python train.py --n_head=6 --norm_eps=1e-06 --bias="none" --init_std_up=0.0237 --optimizer="adamw"
Each number is 128 + 24 x the weight over its row's rms, rounded and kept within 0 to 255. Layers, rows and columns count from 0. Numbers have three digits each. The size before them is the row's rms in percent of the matrix's.

# down: layer 2 MLP down (transposed), 1536x384, rms 0.0174, rows 128-174, columns 192-255
# up: layer 2 MLP up, 1536x384, rms 0.0252, rows 129-174, columns 192-255
down128 090:155116111151119133169118122121112085160140126135106128134134130144104125131152095105099179120123155082110154130126155122120141144154097067131110146136105158127130141194130151141136124099167108
up129 088:107119093153101105119158102166139105131128103095098101156154155141165114150148104146143132115145102133180094152124147163095100097162092108089140096154119152151133120142121146139102166119145100
down129 081:127171114141105114110170118152143131128137105091097119146135100132146130148151122154133137114145094147192087148140133167108063099146087124105142105151130160136124109158124139156102163131141122
up130 095:141106098156109131120167118128145131124144084108104109112157124161116148126125130120146078124152096130136064137150150128152139084136104104103148087131102152156124114155123135124100146122144126
down130 089:121146151161146107131161115137172122138131130101149091143147170164107141142140190135155133149148096133107098122115185113156101091122092142127147144132105143108144152155140120124093106120114126
up131 103:170102131125090150093135134122164064149130123133088180101142157147169115151131143116125123131125110180182109152195090123105144108120124117097120081103143121112128095104116125156098150109151114
down131 101:115135132110134106147156061126116090124107140155140119119153141116120151139108141118154163145099112156173116126132122161176118142139100167106112087099117094121117146172143106133097102158132162
up132 094:082118086129092108088166092161126107106134115106094113159138143153155127141146073142134120116141117141165096143142151159099108109144080116088142127139114155144148108149132135151105156132117091
down132 089:129160114130120131136136141142126121141141108106138121113147099112160133133149103122133137104137079154202074118121151162110075104153093129113120109125146141139125088152125147149108137138159081
up133 115:116099093142127110129166134135120143108140101131124138114122133140146133125152096126134104146173067118145106161154147120106131083148098108114136097117144136179130129136126194136116139158144083
down133 103:115160118144165101140143136131146106128114155107148089125121201123122111134135117164117128120168124146131083183146138122152113110147129127120142171106126106158115170131102169130118126134186134
up134 088:117110095118097121107164112180138088124109113101106110141150170131148134141152109156138123116130104145172090142135150153104102092161084109097152102144118156142133131138136143158100168101115090
down134 094:125158115116099138113136146135151125126147093080101103112154093103150118155175114136136151108145078135182071129127118167110062095144098125082145110129143151131127121129117131164115153139134119
up135 101:143102120160108156135127152125195141141128116107117160164148148103156103164131121136111120131170076137188119136161102134090153141127128149131103109115119125121056115133090172187090136122127139
down135 077:150091104105146134108080187105173135081139119142153095149080070117120161144109155145160148087114123144132123127100133083129176150166118128142076165137143135147133132102168095096125104131110103
up136 091:111113102139102115109158099165139109128117111095089115151139147131160122158154091155140141106123103135172091155126138160094093085160094119088154091139112160143130122150128143142102171117125104
down136 081:129153116140105119111153111146156134127140113089101119137135106137153129154148117141127133109134093152181082144139132170107076101161091133095145112138125156134119108155127131141106160133149106
up137 110:134100096115109111110160132099104090137115126103121158144152108127171161178133131166146108111136093180186083127187106136101129123144105112095151139102129147100116089155145126186124149106134127
down137 096:115112127122090143157133124128130147124113142120138131164165144115146123111121132143109116150155110101123091161065139138131150128087121118182144162161101135085141113149155149156162120051154136
up138 098:160122119148092132151124113108154118126111074102125107134154129097127116168143124155110135109126104103163074124121132118073167143117145113091165136102158123116165101096114161184116147147143098
down138 108:150116152133127156135184087130098131111128138141161163113139148167087130117124138103143173163106147122124150104121144092095142105099158138105107112185115135099118124161107088114140117137106135
up139 099:106094105113108133112147100180139125121123108103107112160161142133156136128107071147114100147142108151161100141142130156130112118150081140099144118141136187158105149133155170134105142149123085
down139 104:156140126102112139123097145135140137124145107127099149097111123104095107127141088121147144136157124154135077194131144134117126072110128133101143140127144175176106129077106149132161123129154140
up140 116:121113134097120113126118129164143078159116130137120128162146139138143080167135120170140148094158124176158095158139083149095130111117135122065154135149132125165149149108136149152116166166093100
down140 133:121152171154105178172106095143152101151169119122138072144122122159128097130127109120127122147084148090142140162120145134135111140138142110086113140083144140110146119145098120094156089147140104
up141 108:099120149131132135147105114165132091158152126108134110160126127127127109103109139185161140132115104129183093120136128143148122107142122100131112127176166148129145130140121144122105148141101131
down141 103:148119142138130156147155111112116124142160134136108128136126135130126090158144154103096112133121127138152119106174169166179116132109075152172117147167174185116124118180091167069102140134112116
up142 104:108091130137119096116105126120101119158149144108110140103149123175172107116117126140144119131137116148185141160154111141051141098154122107134146130127142115122106136168079129121114135125131143
down142 113:119126132117093089116145134098113133119144112151133065114124109112097149131136130104126136147112197153085167112095138125101173132115107077146149165147123134122111100103193134100105155102111121
up143 111:154104137151120142144128102143174145155142121160129123123118104122143149148144113110144180141145097159178138179108103122134154103136130084122104133105147124117120141101147139083083172128127126
down143 087:117090122116153164154129073120130119143066128184083115098139102119133140129142103122143146105138101125142112123126139113107126129159072110149144111144145141170135143132136172099132116107124154
up144 119:135104145137114123106132109159123120146135097088121117103184150137153096185146110160140100101125101136145101152110113126155126095126130114133162095146087179152093139123111130117120138133148111
down144 099:121137140124121151116115144149122160138195086079111110110135140121167119121092147100092103130112144116070155167158134139151118177125113151092094128124114197133121138161116165137102121113168106
up145 085:109117117139095117093175109170140111119118105092084094162133163166137146163145093156157117119130118152161092158138143168122101085168083127086143107131133177145131123154139170154100179125126087
down145 085:131157104136100112100126132158143165122140115108078125146097150148139140170158078126133096090147103115163095169139153153137059089175059120124108133129144157147120130143154138138107158107155116
up146 105:118118110156108091132162116142127120120140102131087116132180131149157146127136113121137143122140114111149126121117093192093133110161131154134159111124089124105107147173135108125132139097145141
down146 090:072136138117124130144100132076124120139137108167126149105126130116107183133107133107144157106139102105121114111132097142139133101076119115145104132094152143133168142108104131177130124131129150
up147 102:110078133091101117117100128152160073158172139115098133112132145160185125115114141140155131123153086150120137151180105133085146112125125145165145117122130113108067155149091134141114143111123133
down147 103:115131068148153115144081133098153089141159128138142116105163130090133154149159148095143148131132179133082136119095134123108164134107112142153135153146150162097116120127114107103115113149135105
up148 107:187119134131126131116164136157178154175126126114066125210129145109117154146140146170140118141111114138140086153135127139136121093131096100103117108102144124181167150140122192111124142129126122
down148 114:141121113161151136105066129126107077143108137124145104113139104159125135126149129129118124124151129142147179127119107144068115165138111141109147161137091084157152097136107142132137138157137134
up149 090:109113093157101122110164100160141117135117108096087089153148146143163125150157101157149144107128118140180100142125156159096093101159086101091151103140116154135130110154117145141099176120135100
down149 081:132159117146102120111167125150149136141137107096099115140135108133141134158148116144142135118155097154182076154145120170108075106152093125097151102134133146128123125157121135130101157131144128
up150 106:105123113107088122094169101148096124119109109090113134159140135148130111142127114171154122153150101141157100134124119164130091129132097107117156088147131197145122126129129156142086160147143087
down150 109:107159123078134158118135123124119153138133138106138088127117105129142063144188109145131122157121129175133075138111117179126089118141119106140153114141139133162125111145174147131159131147158137
up151 109:153112133164115118103195117146155168125145131106064128169135156144110119093180157144115092134129093112147120101138159173158120088155085092108128125117140174144169106111131129125108120095178094
down151 132:119127140084118108161102120141087135108135130167122096129129099133115152182105108108126122162115128139141134142090114107135118173096146145113131160132129126145147105133143111128139152121083120
up152 103:145109132124125162138123118143111150116122109105109147135172127110126158176136129163111065120104075090133097135124127116096120135123101133096153155117063139125117126146108116143078145157115110
down152 102:101142157115101125133133126106153097092142093132157113091127134136166115112116093086115130160171143136160136103123135123162133129092145122090109132130121083152126113148123176143081151148132132
up153 090:096111090132108121099153111172139098123129107098095105149134147149156120158154113148135149116128115146189097142129151158098094085157094130085135099145135156140130114150132141118096172121120101
down153 080:121166120145112104100154113147144131139137108095119132137115097130147120134137116148144140125149092137177067150140128165107081099133103141103137099133138153109128106184137154141094162129152130
up154 085:112111102165098126099168105155144111121111113099090098156157140157159125156152107158151152130137103154192092145136145163096087100165082116079148110133133154154138106145124139138093162120140099
down154 080:110162117151113138093143109138152132138147114124097120137127116153140135143137116120113123127153112148184093154143134155123059096154078131115123122133145145124123107138126137145103163115170143
up155 092:109111092146101109105157104164147092136107107098098100156141153136163127147152100162145144098135103141176101148128146158095091087156092113086152098146104158148139118143134152137108177123136105
down155 085:131171112149119128111158123161151125133137106080103109154142097118152123145151119134128128102130077152173080150154122161110078115145095128100143105136124148137124119151110141146112167132159101
up156 098:074120137137100076127112084141091148123152102102095134102141125141133154138163057124187125147102121116114123149129106170102157107143107160129134129130143145135106146164145129102092189096087143
down156 104:132133103083081153158062123108170152150082113126132156104112131120094173140092099158072148118096102131114091094150099101114124137122129068143077159111096132096172154123100149161112150182143144
up157 088:125117090146105124118168092163140108129123105096088094162136155145167133146142120157139139112133110145184099149134146166104087099160088115080144090132107155126141114152120142150104178118136111
down157 084:138166117154109123111171112167136119132136113102105113155132109140139128145147124130141137114133102144182084164130136168115064099157088128091143118121130158124118116165127125138104165133143124
up158 098:122134093146121116125163123145109098132102118091086104184167135118152168135151100146148107094127118113190084162136137156121088101122085122073129107133130141164142142141163157131109153127129103
down158 094:115168124113130111110139135140154122151146108095113135138141119123132140129129105079111154115131108147152062104140110154108068089134111142102152097132121130140136124152132142150109185146138124
up159 098:101112078164098126121164110176162134126114114113095107158145158135146113126147101129125139111147116139161082141120157154109109109160113107104131109164133148129133130140121147133114159127113093
down159 084:122154134136113130113146106154135155150147110079109142127165100108137132167144113143154135122151104155195088149117122155093104113139110127104169117106152136144105114186122120123134174119133124
up160 096:092111100146099134100146100162143091121122112082078125151164166151143141155176094145143142117154108142179083122114139170085105107138090132069138118150129162157142129138162126165107164115130107
down160 095:134143115138106104139171095115156114140146109103086131149139113125148114152164111121165156108132083155202057160130121175122096103127102146110149113124143164142123074127135130116096125121150082
up161 122:136112124136101117084166147128121146124130123087136122173103172117127119173181121174151106108121107199119089180142109172147121072172083160119104116147133153134119086159141175133131165084114126
down161 122:087131117087127153120115129161098089126150170173156141094161117145150134104145141142110112136119101147144098181091141151094121101106139148121155128123165135160092124115146141131130120128127102
up162 114:107127125139105106111141113127127131093110123110123122121148135110126136141128112185101103125148116161147112114110131195157101071157133104127099109117144164135136086132155181113088136068121124
down162 110:131136132098124105115143186159132131124127124128129149143144089100128126147118201150111144166109107129128135102116094140127124103112119083101129108147138134137115087129127185122161123127109116
up163 099:108119088152101093091157112191135103107132110110108104130158158148165134144155106162126120114135109129161100151145144152120100097141104116071134116151124161155141130137135157140091169127135078
down163 100:117158102155138115112141123173130110145151097115109110121160118113143099149171089136151122104152098133204074153115140153109107095133107135105141090137152150154125095086106164153101141133182122
up164 082:113109099151096130126165117153142103140121099094072100159142162155174116150142109150146131129151121153177095157129127162109095101164096116090141106145131164136127127141100142141088167111129108
down164 077:133112110152090125123160122157135131128147091099110126137116133136133147145149127120132138120128109138170076159127117148099082108138094131104150102118126153131119122155122122114116166133143135
up165 098:106108116132100167060156102141137122136113119092077096168139148136174134126159107143151132140122120142163103131126134160088080107161059098103156114166111148154149093174128130126123137111108104
down165 100:130133118122137155125157108156174122109139117097119106116110111075144118139144154135157115112135079153166112132167141165112103101121118141103160092103136153130114112125127134111117145147172112
up166 107:134096089137096130137135116157127113132124084102086130164153146131169172158154098139138135128177092129152068156132135141122130114134087127105154084145120169161125168149148174136116150123143117
down166 079:158114160129105130132117150129138153131142093120150113107144132108131108140090156112133124165143141140136074140106108113113103112140143132121147127118173163113112148144103128089162130137109118
up167 094:106113097141102113098171117163138089110112111102107097139162143135167143141130104157145123117127100150175115144117130162112089110164088137104137086168117153161144121155118154136103169114134105
down167 095:142177114141123128112156123166133152120137127102109095125144108131124105138160139151113133106120080150202096149127132169100067107157096144108168119129129152139115107162129123167095166115152131
up168 104:080089133131103103137183118121174119159139077071079124136157130153132114138147120125150112128115148198133076135161124140141139084110136154102137112147120148178155100162118121159093141099135105
down168 100:157100098123151120129172154085151110162116130137112120148135095132144141127118138130147134115120116159100099149128138163198207154118093157121124090132125156150139130168156158144115090146107142
up169 121:113085077106108157107124122157129124129155084098129120128139118146165103109132101120151155126160127141155105108131102154077123167131101138117181093111125136162141147123106156130095188095147123
down169 126:125123149081139116073135134127133138138148160125155125153084120102164084086133121130112124138149156133151127165150119162129122133133127162139138137118134111159111157127165145150115174140141109
up170 128:141101121152097091042165120136111081138122095096123107117154158102177106148173154149120161170117126172172119143154107134092132093103132106109132114132142192131139086114092124121109143096118104
down170 132:119162131115144114086137136161116161099082128129103161126121129193148144114107078129106120125092123157161142140165116112097123148163120115087132124129095119097145134111136150142156158145095121
up171 087:122121099133085111093176118155151107131123109086107116138155146140146127149133102138138119117118111155170099140127128155112097109150073142087150100144127170144120122145112158152096188133133109
down171 092:128161117130121122120164115148172137116149087088107145138143114134144130124138137095137126122158091145165076156147137155115074106140099159108160097111137156150119115145119143144113168135158119
up172 097:113098066117066117095133103145130097144139090116103114129129173140152115155129082122092146111133119136132084121156127145096101130112126117103133082158124161141158122130151155146128142111130076
down172 116:129176129109151140124149111129159131114157107104111144124141107127159120151177109117141146098129133162131100165143149166100055106124078146111166106147150130145115129160122125136134133110135084
up173 093:120119115123101106102157106182123112127125101114096104133140151150165110143137095157120131122126112154189103141127155167111091098155097128074155096180099152146164133153154143131094161116115079
down173 090:130178115130145121109160124164171141134142111099116114146137100118136119125139136137134138108135096154169086141137153168097063094128085131090162097134142145122126110164102126157100134132164101
up174 090:100110105139103106105158100154144099133128106095099097162147158134164130162157101165143139107129102137174100153128142154100088088163097131092147099149102163156129127154124145143104173124131104
down174 080:128152114143110117110158111148156130127142117091101104140135106139144120140146112139147129127139090141174085144149118177107070107154096130105146111144134152134122120163117142147092159121148107